Weights of a small GPT-style language model, trained from scratch on English Wikipedia: vocabulary 3831.
Each number is 128 + 24 x the weight over its row's rms, rounded and kept within 0 to 255. Layers, rows and columns count from 0. Numbers have three digits each. The size before them is the row's rms in percent of the matrix's.

# up: layer 12 MLP up, 896x224, rms 0.0612, rows 448-470, columns 112-167
# down: layer 12 MLP down (transposed), 896x224, rms 0.063, rows 448-469, columns 112-167
up448 105:114151116166124136188071162110142084150127174152111110112112097119139111148152118120158163107144092126111137135176111149140110098127155142100160103103081149082144117139
down448 108:103112109148110143150142131143101114137139124116121132120161104115111148112104143130121082169160104155080146121135092127121121135132092114102135142140117113183110143116
up449 097:091146119132113101117132148111185110151127124100124130140140100124116178088170111087120131124165141145154137097128100123163118114138141135124176123133118112111119154133
down449 095:129111157138175127147076123133124157120179121139133110142079101129113085130149176150151150138141116125124128141106148117106091123101127136151144146141115137162126143126
up450 094:142112111111181111093083093113136095098124118115147129133144125094124131097154161128140137114143130143114129142119127111110125190144150145152163164176120109141165144132
down450 092:126164116144090148117106154148094145113139128142109129131130111162085144113133079134097140110136109128181137132123165094146116052098122093125130091115123132125100124078
up451 101:159121125174126085168143097143143110143102135147161118152133095149147131168118204158077137143148159150119131121112133152152152117143171129148173159126109104091106111159
down451 098:089120135126177127119128140149126160172136104127129118119115157131136107104186066127143124114123083135130197104119141126087120109129129105098156128132181176139166149102
up452 095:134131163124199146118088117074160107133098108117148176152126148151156076122125126133091133107135149102169151137135141121164122138102100136124111119153100121167117103164
down452 089:102116127118071124132164120158122143134150151134107081154105106126108142132122133110145097129155136114102110122153124111104109137167130157103122114094139104146156105140
up453 093:158158129151142165165155119143150127128126151111095151109117146179095113161163119122102118135137104122179120110072139108133160191148146133110134193134148163101135116150
down453 096:136131136123101098136131174151160133183131154147144156111106122124103121112137133110134120094138089156136121095130108121181107077167125093156133155146095091120096101113
up454 095:118136125129153091109120117144194120143104117086119155137107107148109121174110123139130145130129092132079106116106139138167168150130141076144121143112143132145151133143
down454 088:159116146084072153145180123122125102120163100141153124102117098130107147109162144100128104083138120115116121168090121142138126124173113086124119153120129109103096161143
up455 089:149100122090115137127116159153092114164146115127138092176142110116173143141150146097146144116132143135135101122148146144163151151157183146127156145090120115097139129111
down455 090:156123104128129143163121079093149158106090093112109139076132121109140102154126135111104129134158127131172114162140164099121135104138100164095130134165127154127121165148
up456 094:144139138131117123095117129106165117114141161102126117113124183129128125090128129159125117085127089131084116091120160131124115125147115102140199146107155160122164088127
down456 096:110111086148174113099110089164130096129094133124116113131127125120138131111118140101066121109159113150124129157124142145116120143069164126126134081080086137110134119096
up457 099:116108145118118188116090149139128125146134152154141128082147170147137097121090065082151095134152128133111147115133130135147133121136159194123118127117149103068102076160
down457 104:117127125120098117124138111122093117116130100078125119111085093139123178132144173135124161139133113137136108137137114139102135148121138094127135122131146117153123143134
up458 096:128126114173151129152121139126113139117142095124072128131140129115126089105134098147114132130137114119141143148104176136097125126086145107134150152105111107102107084152
down458 094:113137090129146111178145082159101133102110118124124128097101140144147107152145111121110134150169136104095132134139126130133101142108108152150146136128140158144109142133
up459 099:127112133154139149096105109157141109120194130108128116082160110116089138103129127110105143120136101125105119126133142145149092139119092142112120104122097102117110147131
down459 102:149105112092180136118145135101164120130140154106129161117131063104126141126156132100115079140123158150151125108152133118146144097127151138148108129144146124081102118149
up460 094:158129077111158117189127118130116084108154107142128118121127150107135159095126134129118111112088133127145154121144101119145151105164093138070114140158108127088134128175
down460 096:068158159108068144112124137154152140130136101115112111171100151157115140147120153087095130144093139150122151115140088159135139108106143133141121140088138108149130107123
up461 103:119113095152123166125134127152125106147119143118104163092148147104188145120151115089120119111173094125115136149124133102114135129099098122098130135120166086126142109125
down461 109:119097140166129158140118115123131128100124146126095152118129117166104112129151116150122116097122124119131150126117087166135135139070095132140118152136137112176095138091
up462 093:147136149091184174151126126130153146134155157135129092160089143121103113145133167168126092156131140090127087130099114128097161111167144141101098135151110137114091131146
down462 092:128153132120067165121122126168125128174112113127117141066166140114152079133122110083095116139147161150132137118094131137111114182122103087098121118114156076155164134159
up463 094:084140111134110114151116121075118098121167168074129125132155105160113169145098112110159148107116118165120130140131128135136106103123107087120143124117117101112080097159
down463 093:113139122156121146149119143120148136123075120135116118123103131135155130129115123161096145124133114100127127124149136170094129156137109106094137141153118152177104182104
up464 090:098124105115162140123130185127103118094133160098130153108148108128128155090165129134152159122123116145127115122127106127103168133115160172123123127147124080129085106117
down464 085:150172119139139134120112119129122122154142134143145113136119101151141120193112143113072141143099144139131135171147154155155075094137118089111142121107107146130117138130
up465 102:105149153155150146109096163106129091120137112085127130146151108159146164134148151145119138106145094148126133153120145146145150158121168168116152130103098103103107133153
down465 102:177123086133126130141082129105147155094138164131150122154092094092085123120111084111096146102142180148135145115144134116155146123170140133167102105123114118149168148147
up466 102:149097149169139138121115117108130140099108126143142120128136089105089145126170169113129160132132114114129116112107135144144096187150124145115136135156090131206137143126
down466 093:139140103138090116092167146147150138150129114145141153092129109077115118169142081152113128136114086138151135144111110169123153121103143155133130104126176146123102134128
up467 107:114141106132156091122133139104162158136152116101137145142130115142090115114111125139086108123119110146139130133124112119132141173105096104129092128117129093138118164130
down467 101:109129138126155149128116135109101087122117093148123107175137118150116150155152134098141143097124167108128119096093145133110130122106150123151158101133127149147139104154
up468 104:127139116119137138123130117112151095144149129105152166093131153149163100091136100102079119111162129135139139139146140132086151179163169151120157127168119135111090131172
down468 100:102119137130140124180116142122100137117112171123108126198120124128105144147133115127131128139116089140127105207101138113127082081099161071124099175092135139114112156155
up469 095:095117141179145151125139166123110121078110111161134139145105122103116129103130140111108126102186105147119147121124126187165128128106142131090131124139116079087115082134
down469 104:096102132102147148152158158088133133137099130083179131149108159138147105111166187130168132164103126146121134102148136093114153148140115105129144129125130170101137139124
up470 092:142111118107135168137139130079086137136131115073094110111126110129151106164149140139136147134142114118116137123201169182101162095148099086094106111156145144151140107130